Part of a small language model's weights.
Size: 12 layers, 2 heads of 128, MLP 1024 tanh GELU, 13.7M parameters.
Architecture: learned positions, biases, untied embeddings.
Training: a variant of SOAP for these matrices, 5664 steps.
Each number is 500 + 25 x the weight over the matrix's rms, rounded and kept within 0 to 999. Layers, rows and columns count from 0. Numbers have three digits each.

# up: layer 9 MLP up, 1024x256, rms 0.057, rows 163-262, columns 192-255
# down: layer 9 MLP down (transposed), 1024x256, rms 0.0569, rows 163-262, columns 192-255
up163:491463479498523529446540486492483489480438516477476509499493516515514500498482489566454458487500476556511473508500525486535466541485530531489516483551451518502509501523516473474501541491465482
down163:477506528472499487529454499515473515517548498507557502471499487521462496546533511459505571525472516487470498492546476489456495481492478490514501471473518493478542523514443518507549484480510479
up164:501512475483495458512496512479501463480496475487504524519477531502491502506487516511490484506513532527532496524515475472510491500538520500512516502490500488482535431503505476502491551501507466
down164:530517504478537473539444510509527548522506474541505514513486484498516477469531497495470512486485505499465483472560504529474506521487513542512499521512511508508490495512544503518503506535472500
up165:511512484548462498551482454523517497501498486525456489519534500476514501507490480545501507483517474501525556479515497499515488475481520525474505499461468536493503541463541469545513481508511494
down165:488476521527540523503485495464507544499494482474487509444503465546517497509476476471493527478500501487511472484488526481522542481475504479520512529499497527543490497491491494483518496449491486
up166:520483505498513473479559514466489510485513452497524499473523524520510466510518528476498480498501536485516475527520528499548458471545467487480528505529519518482521485466495541522536514516499478
down166:456492486543505506501497513476512510501489510477490473491473477492491505477518519472484524463515494518465506506509502539500452466499521517510503510510504491522515471531506471517503487451510501
up167:527487489493477519512457504516509493511556456474448524544467509527482518490485461510497436508458499504495511480527481512495502489486468504511505545535481442487503539496520522518446505531488480
down167:447492483509493437467505476554452512466440506531488462508531491520551505506508551548489486506512510505521468488495499495464509479446480500504544504506532493476545530482519543507492549531523540
up168:514542549505518549509494461536486518535512490513493467485455524508477502527474527530545490509515497530491548510470514497540498495523454468529508474525488515507482513506538465492494530538498474
down168:486492464515486512484472511476500502499476515524524491531503527515503466509507539460526478498513518531551450509525493525507492472510483515523482499438532515521520481497467502540480492454545507
up169:521536423432509518471501500537503445545516516458476504508480498454520523464515491543472498461517526512487511489483503482462534492496501441527542515499536527499543534464516518460491470541487497
down169:530479499457494526541467478494500529525522491542439490488493488517498504523472526463544492515482524470499515480485501520517492538506558540501461472469528444486454520519505523530504495453502527
up170:511527511517460499468495499482515529485462500524489519536454462495509497462494469493440511483500481498521548536492487494504472507442491543520501455492501477506495510504508482496512481464525482
down170:493482488469521538483509488496495479499510499515456480492460513537494502507497532477551460508521512483505449460513485486501535474538467458434490522517507497492469451502480484499466537557501507
up171:461500465538493555477489513498516501513485494516476463514505524509461484490474519486513481517543505523509485548516501484508486478477485522525490511534518513514488542436495493461488509525469540
down171:536473514482483479498516489466534466540509502477471527526485515514480480473475470508500497500486531476543503488503498509486487498513506489471489500465527502494526507482503481529517479455508504
up172:485479548498496530449509486506477491515545493473506536490489534444520482502528482514466518494508501467462497483485478473515478539519476474482530507483464550498526506449511497514508482513436512
down172:519540504523502512542488526507505562470513471464517526533535490514455517532477498480463512489483523495524480509490474478440489517541406541522516499532525521495533493496461472443508475503469481
up173:480525523516469545535521462504505547493519484476465536507513496456501470532520472471458517466500524515477512522440502543527516497522523473461521497485486507486514515496509467493478506477494445
down173:491449524430505502505497583505497512518481513549499486545493458500510506504475525511478504522508492539492452450528507487494519463466524462478547522536513501544540482476458514510543495527540491
up174:541491490502519473464490467489521497501510489507503528472548545522511502461500481533512516521480558503505464539480497474452507510492494538517463484472506492523487527456487513533492500503494506
down174:511556501511474543434441519479497536523472521475518478464511465527513502531472499522500439523487517517433472512489495554495498488518513461502473454514463505510510483517496538484512463510470459
up175:458497487526525499472514453497488478497477526482515519512496533520485496508468501510491531480504460512533477484509546474480505498491553522504477532501559505499486508464500487476535516501489496
down175:488477518482504504522487514517504516491520488506487510518504500501515477467505509501493489536500483487476512489493509529504504483512449526518518498482452519501534477496512509500475491486498525
up176:492501478494450534529497514479510488465441470525492473505448480499487474459516484481519529480508490515515553519508491524512470438495480504507510511501501476489549479470521468525499470537498508
down176:525480518485539479480457492511502492509495511490513491472520510469467522500512523516473512486476472505503488465528504507474495540524513471454504512520550509493472515468492491517513471502465492
up177:526488512503497518472479531484502510498514480485461474472472545451516489502554503465517540516522485477519498574453530519548518495522535478507527477537526523515524493512487489494446523541471492
down177:506547469516495486511526471499503492488464469471510522517484481525462493527472479468528460523516500528453454489471454519551526483491547517472482507450453457511509521566489513498542455468458486
up178:449513491500542506507512492482502496488457470468505552491529562515486469492502525493482484503495507485495500500505521518504492471502482565464524513508545487521499480489507495477531493510466506
down178:531514455504511480472498496538476532522520514452503464518511564502518483501512517495534522467499511540501501485515526486566472470513479591499415526494513536450472517490484508471502464464529539
up179:517459515493487520521475494491498486506457477474484517526483492508490460512513489525459517458488529490546442507504468523447614503502464500513504529449535481486451486517516531526503476460537438
down179:488491505510512466496465485525506496511547436486507440504482489523500546505513493476479501490512517464507508486458470503473516492508448470494481473529531463490523521486474544499532500524485493
up180:499505483506481540462450498530476530515498472483460485520553501450514493470519529524502516527485504564521483525474468563501504503530499537482452477514486480468468486500546544465502455484498478
down180:511486507465469492546526483544525490510515514518517477490472498512476492509513466494512481470483524474466520505496500514527491538504515517461542499478486484511510471510492536500506547530471484
up181:509480529504510489506536545487507482502524518472538459494532520525439477460493478470479476538501474461489482471462495516491552520509518488511517504467483471506510468509500524513530487464497511
down181:504465483512482499490509508509514485505493430537484474492499481539501564492457443437496516470484497545498467525467502493496491521524497515508475512542513503509514486457497499487481441496477514
up182:513499494525485513514494508501504512447512503508503502467474503528484522490517506488502486522499485495463540497509507507552519505524472523497490501457511513463484521513513531498522541490486496
down182:509519513486521500480496472512524485525504459485500531484501476482508471529525505546485495523476528521485452508484488541532490538477535489530526491477514489490520483493525491483525484508464469
up183:513531489495487496532519523539490459507460475510489507536467499567467509484472493471512518462495530507536494497448480500478481525476491517476500491496549518472531516497506519467499531504429439
down183:542499518506503479515482490468521483505519463470462510480530501418509483481522504474476485479521491495475520527554453513521497459542510470547540530530513509526480500492490484503496485499517548
up184:475476463505482471485479485541478445503530507482478487453491474462485499499508500485499501463504480500492486473514493483509507511506496495489514490493505469506540539492500517512516486504505467
down184:528487513523515510528484450455528506492475481522522486520542482523503508486493507487484478501506515496499551525478526531531502549503476450544489447519498523520459484507514496467517532487490490
up185:485480480495515534483503468500490478486526496467551484497471478470505462494511533512511434495490503525495500493528503527506481481488457509501499485489505495506524477460489464492491502516509472
down185:523532505500497518495531476527478513519470508496510482524511490508484528503473484507473541488527496509498476505481503485472513539510510539499501526521491499505464487528498547528504534474547509
up186:455499525470482511507461517492513469515488485495497482513514487508471480478488542520509529466498537482498486449512519448505540508489497532513504483519515527476490501536516498500477548485481475
down186:468513506498574483498518499503520506480490474505560494483485487476502530513506469502540503498527506461534499511498483503509436491490465501466482514506467482486535480481456499527510505524470503
up187:510542509458514505495495540458502506546473499486479510484486464432507505466489508526476497520469519456502478502488489482553478523500518501483473533472486519502519523488527501518538488507544472
down187:523513476529529535509532531513530471512488492524508552494497467484506514516520557527434507513509471538504481475475489498540458470520526477549488512492500505520516530518488490494498556523493471
up188:541482565536478545565467461458466517529489479436496475514472481497538495485515490488519545457565510501513434535485518536477507496509503513533455466536499444486501547520516471474535494478497462
down188:460543480490480486520524539495515469511525475482550526453575513479462503509484506521513483472505520493485483510525505509527490487473506475463521503486501506501496536544505493531497522483468500
up189:473526505534493440503518499516467526521517499475477532505494525524524490500531545470506537490457489490543497528501565513482520478517487522519499472512502532508521483449552520492558503491473493
down189:508489544464506553522498529494516494498490485511516503533531491505495441487489532521499491489513519495462524536535450540486472507498528516525512535470509507487485524526458476476511513487554497
up190:463482523492513484511525513493489541495513486510512496490483504483529484491491508493479522480493495516511508471499520521521511532518500522538448517493457510492486460471505459515484489525496490
down190:517502498510501527485509489516546544483504473496506527498531498478537527546499495469529499479487526511529515500556465495502475474471524553505518500482491544498527455500459486459583491445551520
up191:494491513462484452491532475505517457498483528482451516487497498515472466492487522483474531538507491481501543488449497532480469503457520518529470520499482514526487532525526483472508496487508496
down191:532457519501499532526531476484493483495525433490460503475495496484510482478551470486516549487496532534508503525493510480465522477509493504513492514514499490509491506473483503539449494519471518
up192:466489512473510546535501470505468475556518473498488457471491498493515439496439514486482472505482448443510502560502477469518513513520515494523498541508471474517478495509499530502530527459533468
down192:513516544484539466469498501512467499475465505498512466507496533508489535495534523487514481488557555517490509479527533509503481510515526513475554489533543512505474509482479498513487484517470521
up193:516480486506458501496490519515474526502536514511523507504495535496482502468515501472522524493503486480475526515512444491476468516491529486443495510490512510490481525493518493483458518524460504
down193:492507539480485501526491503505519504489482467439497502538477537468511532493547504523504522469494468490498475511488517481578505478476475493551540491505501549522504463489509538481488473513520500
up194:488504454509490527484480453483485437503506505524492521511487547530497506492494462543492512507511494531535488510487503517520467464549509489468518545479521519480472539485478520504488528511444496
down194:518512492517538513499491550496513509486479471474525476448532482477504496518492507477512484482486524461492507500460493478506538487501528509508502447516509520508514511495506513494515481527500478
up195:496505485496547486493503534539520498501485478460503525527471476485527529455457469497548493509511511459483500574526447519493492514517459470499532449515512508485523497472509527464479463484484470
down195:466495470485527496495488472516496479430496464487507509507514502505509486556514506464469465476482512494525475468473486476522468507475508524483492483500508555483491522521539479507526498526502524
up196:533491532468482500511535464565499468526455508463510516475505516512526490503526528531486466456526520494501481509496522510431552484511465508506528492524452486545488501517509526501508491573494508
down196:509473471456480526475510499503496494452505479517483549537543513472429483507506539488541483460464478517518486521504466541503502475467492462485500507476496529495461525489505527481480489508511481
up197:440494533512517511499489490486475511488498459511511525502531504526518479530506504472510467476450526514486500527463475507488473528444489478478501501502522526487491506475492488515456502529461457
down197:532505462522491481525484502500493516488505473487512516516522537500457514467504437478488516525508474521448523500510544506479525513508499521491539473496498468548511475455506484491491530488513528
up198:508500540514466483502475486485500523511492491495522504485485485479473504483494456481484465504519502539484466491499507487470507542484491503503466483494543461506523463526511484535558473522468469
down198:515509504529501500519520513526519506517504470537445505527467473501508466481523523485541482532496504527491519500453453434513491526458530488516483478500491476485458462523480462494502546480495498
up199:470476458530493474499479477501491522514553506481522548428497474475480497515490505533505508454511458558488486506460494520496498474554513437478523505543481490519489539490474475514536514502522506
down199:545517510540534538545513504482477478513441464487483505504527532510493512495500531473498554507508538471539525516532493503462550563515498523520516525474517542487546491529526514477440510500486527
up200:500474536528482509529521480501481476501521525514496477469501505492520492475518503501506506501525485468507516494460495511480496532480463499503513473450473526512487525487499470529520494490472528
down200:506507531483514515514477469521515451505507500509553500500496520518483560483429440500518495484438498509503493525523525444490517459490500520535518503505547484513450553497532483479503474543495508
up201:494497451464467458513498476539473531531485461452499503522511516512548497477479470535452478488489500506489512499501510503549530489519524482489509517462508471478471455435502474507499526508519472
down201:494499516492464485502495495469532523499497477516500511486478524491487490512485493486544492531464478508505530456532475527532501519484559500466465528495513472508534493503536492494455510490524511
up202:461482546481473524488531496509500507456492486509511503481490528481465494512484486486518492485485496499500521521537522519522559511483513551507512485516511489478494525471520505535470466507487515
down202:518527482485516520508488474494498534510495487478452502514449501534491505541511530466476488541475505524508471530524468489487466540490462502436470465487490525550502498496525506470502509522473542
up203:501455517502487513467466524470467510485512446499538479517567512503469487491516520551486492488488516522496526445506520512444476530522526491474455506494483488513536453479492495539516487491525491
down203:487542485499506495503550450470472464542516492497461491517531529482523502502489516495526506513516484490520493470486475465474498451472538448494493542517524469470441475532506498560492491485514516
up204:536567507430462479518526473488520494528490460545451510547470500564520481496513536499475526456498467532511494511515476526459511450491522497529490455520499510507526544490519471515493540489513484
down204:496467548496538492478458483505456514459509507471510482466517509479481474523507502496496486503478513493536530498565563521450476503522456557505534494479541520513538522499542466480532510509499477
up205:477521523501486531469517450486463471504498522515472518482485477534517498486508497520463469524502490489503474489495516505510510498511494468463495542450511497515503501500471461505441514526502472
down205:486493531519510492545523500491498514529500487493512541465498523450504489500490496507543538460470523542534509507511489498520510508509527497486520458514520503496494500536523517526500471454512492
up206:537467486485492508515545502495497489495473474531454460478504492486521491446461513518522490472503532515502503495478517534525511467504508536473484535457510485523442519500499549514479533490512529
down206:482505498519517497518474516435500582543473506494525485539473457502499504484491470475448480535508537514487500488492476476511465522514557494488482564509551482512492480516544497521509529498510489
up207:455485492506520554514493539540483493546488538537472453547514480489499502516489506526499536504467537457471480466478496482471522507508547514500505502480494515494490518481482521493528509541483480
down207:539495471504492498531480517464500503526514500474521488503508490467487504462495508546488490493508468542503544461487539512496517501481478482462514503520496473486496507506545500510500542488504504
up208:518496488488529542491475500521495491467484453491513511500498503536472483467492463494498539518481562454509473494467484467514527530517442488507517499452526473529499494466491530514523481499502530
down208:528507504494491522486540478510492467515498528534472552501467484518477509510464522515500504476484484493509557539491484494511470494518544518471526453498476533506490540515472474557473497453478450
up209:495537491486519529439476509542489489508528476516504497544504531498550538491512521526496500472484483507511517462503504490462505543495479494513460539505526467521532528495512481496468462477494507
down209:517461506500529447513527520485481479478497505483458478445496455486459492461479498499482456491520492512466476540515487523501498501469497498462490497471495526500473502543511509504531506538494518
up210:470533521533529490525487516470491513525488545515515427491481518509521474466488567498481508529514500503509480516494523489490516547486491500465538553511490507516499507502484526447487504467524531
down210:508516496511525496518486483464491519490515496495482544503516540498485530504486473477488531521529500511519513485488501457504458509476480481476500495485525525486508525503477536500490496507433482
up211:481493531549532496517523539506466530521502491473509525537503489438471537508496457515526531551541519521536504468474520540498485448478501479523503482483472518495488475458498464487460508488507465
down211:486515530468464471503511473538473465432481477504443472522515507498498477486516534492477514480482503489503475519496494471500508517493491524484526528501506498545531480523495515481493474474551475
up212:533517498509514519514468506480464503511519557536463507505514498561559526527524540476510534494524509499476521513517522506491511523500496496490478494504496509478501474540454530529514501486533437
down212:475488499522525527497499456545514510484506464533565505471527529482485444505494458514499528530492477465494529502490487497548473479488481474551502544537476484521471529526509503546566478481486524
up213:495474510526480510479541471515501508535513481510502514513497483504553498536510505482486517497501521474463520540479520521484496503504484511487487514489527500520457512511493541518498496511488451
down213:509499495459528470523452458490536484469475489502482550503512552541515501515480502531507476491525502503525507501538511555503548513505518498488570487498469487533513512486502472533483527492519469
up214:508494495491489513512535491469500520449465527487530467489520491468484517495516504451552474509497482460520497526531495478546515538542529490538507481469433508515514459485544483534480494494479523
down214:498529459497529488481456501522480503502471468510461487505469481556505508521531493516482470507463525496538519548526490460477514521531527502519498571477492443503496503477443494534459485504502508
up215:509485482494482490495466527496529515470502490469481501470493479508490490497502534515513441457456531466463488499487474528470526516496479452507518485492482511513563541466486536426488452523494503
down215:496499550512486527539524446505493519445498481511509490443511511484560539477518489483487509492474518497505467490536561527528506473527509550481482478461513492499454499522517495520497532473489515
up216:521477475471563526542490485513474491505489498502468551478497511544538471480474530472541483461494521516490492494488514480497522493497514494539494508415562475530530473495488491523507524472453482
down216:542498530514525529448484490516467482480482467507473531509490524556509490549506533504517519502508479542518489486453495518505504476501511486458481514436508499514457512485461488497534502435496498
up217:511523506510509496499499531484496510482503494479519496537466459463526553496531458530490523477521525517514509483477479526507467466504512497520504524497469476487510507475510515509502507477520482
down217:463507497498468522523489481498454460511504514477509498495475525499475523490508475486486509491485519475460510484462499472485478479515498473493541517458527496509507486499457515517478515493450488
up218:469482503513469540508532506502477492525533506499525479503513541495506486516501476528494475493478479499465496476536525453477540532479494545509539493497487489495478523492487529506483546533522558
down218:465498515533510484499464490505484504514486476503465498525453493515494509452518486455454505496505486514474491492479501491481468489507499486482454494494484502495527474517538462503493539497473468
up219:500523523439463505515457475494453492501497510531489546491456534485526467515484486475449514494516507535509480516487511476466526501514464517486446527487507521475494450477537481507456447497489517
down219:497500478535469503517510441477549476508469463521462451522507478522483537459523537499487479491499464476497481539468478501523493522513516509474490495483537485527517490525505514482522520494506466
up220:513548509480483471477477462530525479478497515499504531470487488550456514491521499508495491505505488505502477493497545515513496480491538509507531482512528453447461494532475540516501475487503496
down220:522479474489498478505499484505503472470484509495498475485448530496498510500486492466513519495531511508496441544473504522511520500514503468504503529528460560518482464497460498484498489527462517
up221:551505452498461522474500500486496477474505473501494460504446509492516468526515490492530501479552498463509485435484497500488477512483520468497525550497460495541509487505495489487492539525502460
down221:453442495489492465548461526510530490484527540477504495483485510499516511473494492439461479499498495556517520536527512506499497520546491507463532457489513531458494520436522467492505503502526483
up222:486468513469490505512514508495487539505519497457500476524482557516535490504527533499557470485467503510490474501506466497464505545507491519523447530513482478516496444512542498506496460486461472
down222:499478482507518484497457523492499493507527524481489493513539496475484507514483537528489520535527502487503519467516509541481503512549488485500525431484495523499520464515464512520481491460504460
up223:519449501504462481477510530493482467485477527485519495496508502473482508444458482484556520474498495511514462521506505479499533475490490489535540487559514490501510532477487523486513476477501463
down223:499506497491524518467483521521531525497476491484452519524461512525477526482518544529491483518477545489467472542466510512511481526496470473501496525519457506522480484473487562533466512458494486
up224:520515500461527515543503479514476496511521508484514530475486539490452495469516500532503522508501476481505469481458488509517491524488535523518517534490506518508508473510519474551516479485418464
down224:471484508515492478477488539480490467540522474489486474501501475504495478517510486500475474537511527505455511481508489500505498519500504453469480523525466521522494478482487550499487502485516505
up225:464509513537474497487532470513494543439511520489503492504567494521506452497516519472517539555501534511436509493515549488497484540472531471492532517481490489501447501470502499451522497481459489
down225:482485493499464514499486534458484470557517519587527508497461491488505524482526515466485474536476500506527539501499486485463440478528537486514501488506493504516480534533497507515478511499530489
up226:492490496506521511480492567513502561448524474514498544508556497477474493482507498498538540491497518509481508472496517523500500481460513469524523530536529528486520485477473476486511517472480502
down226:487520529530509505472518493452484470524479502492490526481487540513543557488468526526495461521503487487490524478514511485494475532491455526475461502481543484504516491571479522510490500518514527
up227:473458521456543498473481530508489502475529475452482507461517507561525548477523526434503523527507473534495498535494484484505520501538554509518502529500508531542528487516470487488527485485501504
down227:530466456520531511558525478527539507527514576513492482491501482501484463505461511530515494509443496484472538535500502535494510498539491431518515492489498468533479479511504533501533523462527468
up228:476520502519521477485490504453481482564515489465504514546474538519502496514491507493509516482490489533485496471470549552530475471462452474529523492471510461463486511497469522508507498507538495
down228:491499501493492504485463483517527480544524514550484510552500514485501487528509474481545544523513507450531492527502430512498535503532505518510501499508515533514521524531481471502510484527500482
up229:491498488531503493552461520504473509538515538529496506511482448500490459526472515501544460484504474496492543501495526513483492539477475505495508467487479526537475524459520497464491507503462493
down229:504503473435496515465533506517517487518492500457476493501512507536471541500509460503494557510527496463517517486472525494495491495530500495537474526523492505532500464483480515516508525497545507
up230:525450438482450509530533569492471450528502496489527475496472528485496491507466478563489511470478483493527532522477500543543479467500527521496467497460492492507487498482533485538478517496505490
down230:515528526451482497511496479517527535488486468508525516490507458520518481502487491531496464520499497507513476503507489504488467529491501450552478528518460490497483535482469499457521448489495550
up231:534512534525483531478523504508499496520454522498474488534482487531506499477479502508549479451478532498531532495501502502496490486518488525470508489494501504499500493477552511466523516499497507
down231:494497513489518532504499477469534490485481511501534549471496463510492450507505517477494520516475484540464505427550488486517487492502497512499467510491533502518513484537512493475517519503503519
up232:503501517502538472491507477486483516495509511529501463476506490508507489492510500506500496468503488534518492500463460496480473485490454482515493487499489494461516495537466495525479543521496468
down232:455487483462474510510515514479500487501480550476495507551482479477508482487517473537518510490505495496468518511554538471509501487477511535473459488472464507546487514464541506456520482497466480
up233:497450467516476495490485498437502447502507482512507472503542500496558485524510512527548515513533521514529519458468512484454513501503545514511480479493501531491490479492484501507497499499552522
down233:488481507493506505519546492515482546484489512528508542512463529507496524458478499495494490487507476507481509509505493525503526527477438522505567475518539497522504497490463478485455490451536509
up234:490499487539505484488475466468469557495499516504496474537511536516486505522530503471470503503463475489427492503502545501478494522488540535523489503490476473530523483518496538504507515492486505
down234:521497502534494493554505495536474530528497489497552532517472530539477471505474532497493522441516492475473520496526459499517513500508503489501506528482483471513455509528510517527520507498499455
up235:545474494490470479497454475504485528482510502519476507507525507453483518488489531521497531499510515530505512487454517484501478471470529503498528511532543478548503532483494457471484492517486480
down235:485493435492518520497575527495484481440512524476505511468475560488532491507464479497503560488470503492499459531519514469534495519507492479471486514500486484486513468516481495530498526498485515
up236:476493515525511541486457550481486534469484495454515506490497507422508531480469502467517511515468495523463492499479548512502521462472529513504496488523473536529525515507496493489493505481479495
down236:518525535509508492491505477495549515498474479500488522528493482484495446519558481523491511461514550509493530485494482503503522511523476522469520492480470519476521549485494454525528508472479470
up237:499565463491488486475534494513489530508505445483465465527483512540471535517510529483487489492472531553524515492483528455510517498519516484517538499482514475511523492477521488467492523508474474
down237:487464522522491508533466504488464505462526493553548476464490521487497548484512533483518515477534496514512510504464495517533459522496491480515504525496533531516490474525480543521482481583509520
up238:476516532497492481484526511444476506504491510499490526494511529480446476500507469504491506503509499499479530504507458471514540479515494527503497464473516526475479501510522478498508531521545500
down238:594482445507564521521558486510485493490459492490500495475487507543510483476469550478513502499500518463514484451506504483478504513489514530498454516536525547524505482465511509492553543458475451
up239:492496456478491521516509476481503493507472478505494476476480529495506488493502494478492452501468494504493490496493511508546478524521535539484500515505532461482487543485505519499466493525484495
down239:499521524504528489493484502538512570504517497500516485486542523521507471484492531509522550495479486517499481502466515482510540510485481510486501552506425496519490554483496495503476490468505499
up240:518488521497507536514497485526478522505467527526480563531481466495494511444505463519488509498463516487509477518544448481489526545476470522539578501526458489490556445505517479514525514481482515
down240:517539489548509480496526544531537486521515494472466483498485549504514482516472535464512475520516509506530438526524512532530494498494514491516472503514489486491428501548482485482466525519544514
up241:472516506511529535440498491499510444491525519496499530485500487490558488468505475492458475452523505475514505524505506488532512499478489486509495512544472495485481526458539508539502478506523472
down241:520522515493489518502511505503468460480512485487482542489498507526470456543489479507481535484488490482498490497466503504515503467517523519541487496486502444487522492522473468468474526528556544
up242:462494478479464452517558521527513494491513464498483501496424482457532539540511499467493510473478433521543511506496474488488503476506500531460525483506442495527474515522507534513486515476487491
down242:486459465476552453467492497493491497480478470489566486506533451518491476508532506532500512489545475517493498545492477510532466481492503490486510468518516475525563517520485452560533529502500487
up243:463492461501491448495527478486499474468481415532493543520516505479514554522458498478461497468510496514500499514472523491487520507496518469489495494505499509507531500448528482500469493491469512
down243:516469499479526507484484492468507491504521517475548484516485486514519473488502519533515496508533469479513471521518515491549510489510485538515475461476453478518467508541555539532534498492527515
up244:478474456474498492480529494495513471482474520491483520495468517476558467505495519510512515565484473473466515517559512489478485592552499522507532496543526480514511487507539478509462495542515474
down244:524484496511513486464489512487453453504524485506514496513555467502473507483498506494487501504502502483507501468508489518523514439498532501487473496428549535510484494489534498516495489519496487
up245:452469520527497515504539479548547496547529508485460538489518502513500495479497515477473507503527474504489508521490514532534512486460465498473519498480480474488526455529528515515504492507517509
down245:521506515502524483525501438489474502506484507469508501513487509516478510532487510476503456505531529509505475502514456446468490477493521475503531513496488522491511514495487480516524486486546549
up246:467500503502494472457480566518470478491482548494467515460490560496516475530491478471565504497532469471511451482476502505511546526496539500437518507491479492550539501524540528513490496523526503
down246:498494531538483503515493493489509473491502525517491469506497506455507541531475469555467517494523563503496551491478504541500467524507463513457497528475509453427504518502481495424473462530500528
up247:538524569486501488503497471529484503486462462564506553520488508494512486510531468475533488472484486491451481502489489498531486505495471474516498479467491497474471502457469487501506493499502505
down247:503526461498515503541496466439528469512452463521558487491514478509543477489480429494515538519493501483488532451504577535518511476534524494457480499494496521504525512532453478507505486494473515
up248:506493484535498484525530489451496491503530533498515523463493536516488509513463476540491501535521521489483483481490492516518538481475478512472448472470485513483528464519472472470532455500473467
down248:448501517549498478542469574473516487456476504525506465513512491496514532482507512485462484498513457482547502493496455515489489482509519508461557515500483517483521476517493508523503478502487509
up249:490490524486524504524471506505493461534517488488525545506463502486505497480490464536528480482475476521492499497526519518471505489512494484478505474544541525508488471495531515540456509502495501
down249:499493486510511516522522500503505520498516499482483505520521494513491481511534536477487515455484484500504494504485469515472499494488503489518506541533451460509516514484506433494523494506510492
up250:540544470488523550468492467477482478474483543490448517485503492494473506528465490525498541448471471491511494514517516497503506488507517458497513515500479535445477562497484473467489436469538537
down250:478455509475502489470475502480548472541490477525492489539516469522550490499497479466462472529455458485504493451465525509476481510495498519524498509476530499509487492496492526547504491527505491
up251:515506503524442546527503494525451491468503510506474521442491514512505510534486511512494497509516507470492459474488508497511565521524537469517525490498502464504498511457536475465543470520506509
down251:513552499489495459466495499495496524525488518508472509506472492476502524511501468490509466450533481524518478504516493473506466477483489486504517478501549483488474525508487525528488526492516497
up252:490533508511498501545468504533521529474488505460516513476526500472488520473546492474490500472484522526499479526492502486447503512547456531504480528552489509499505500496462515448487477514502512
down252:535540501510510508464483473483501483492517522489480529470516511500508486516467510531478478500485499510518521476509513534531478482490513478486490523439520539493480519479521513485555556500491539
up253:481536509494519529443466483485487503508552481477445486480509510530496482519488522496506460507503498516490460496468516533502493472464504532480486548494509492444466521491506492484532483490515492
down253:515498467509466472506515497508477484479452503482472550499552513483473508453456483512520498498511468506518499483522474440478498548546508519465509512512496517522497492493493508488508463503474504
up254:556497496480496479499504498505517468537493473515528480494501482495500493525548539533546468498526473478470522485512513490522489508450485517513518512517518534519467521476526513524467521502485572
down254:446528502490449484462453439508524507497483478513521529505507462494508485510536517486478529491560531509495498502452473528479483490471477510560582483498494490474519513499448498492497498500504487
up255:549533502543530489537481489512429483521549484523501521474535470505510521510532520506520525518509522493518488482510527527493556515487517473513486516501486492464495530494514528497467530499469508
down255:483502478502528526508529506539498474482482487520544505484462508478475500474494507510520450520484466475472510490488490499485517474503511536536521489479511508524519478494471468471515484537492512
up256:479519508493457503435477490522445523543441532498479524505460514461456521511483481473486508470504502467442486499461535519445492449477512481454486489512523481486521525513512541461517493449492481
down256:525464506502500492446499502539537550507475511480524518564501492480480508495492493490485478496508465509521472549512502516524489488477506511480457515571513464523526463463513482514507500507509484
up257:489507529492505477529475489503509503473489481449508462520510510509491482493486510484528488490494468506523483500487497495464447525499543443466497472500508480502501505497494516477536478483502476
down257:495503490512487501436500479499479530503529530486520500441465471513535479505503478498478518516476503528467515515474492505502540467473458493530516517499475535475495504506511500505492465480517494
up258:463558540484495454493494509538515480516508495501503490489520485465504507459451484480479500508486502503526447519493501507470523549488539446471504503494502501492529516492476506491508475498485531
down258:513499452512476499478498479476527493497486488494512490518487518467487513528510464537524517489485465489507526455554484494569486499489507536528514486501531532511510490504467463484486499485475492
up259:527515515478487472508462474501536500514515470495485496540449542533490490510554455488510536518443487532491518495489477492496472521484490508466496527504486536526468480502529465558560477497467474
down259:508502507476473527497480498515526475487499524509511496551530495514492535520488527536495495472494481487543485524491520490538546501510474471500477491493502478491507494496510519495461522511511537
up260:510524501480555512492448520470511520527488494495505478491506527537519490476494526494511528521552522524514483523540505496519490490542490499478531487494509490486511495496492524471537496492552537
down260:520509490502515477472541489491521510462497471499443499504490480487470509522521434486507500532476494475549479507529495504526460487467472525525534511499541488480541495503500484531500522498511485
up261:520494457466535534531543510485464512506454534503484509480522540482496511483514495505491519522481516477469486514526481510484507503569528505507505501504503498491495487523475506516456516474483486
down261:474524524519498487495529494492526487482515483538523511489491530527487463479455488515490489553462542491532508472528547475480496451447522480500513460538496486515520492520529493468535458515535493
up262:524546490532469497502493502521493530485526485508543520519532529478498504503479478496504507482491510442514499515495500465511479534520513488516538501506522475494511454543494528517474450541488480
down262:461537459539488496484517464514549513509505478537493495523500507523523477464489511513522497548515512503536500530543504510530538505508505503457478534511473533513520542481527479456508446502507482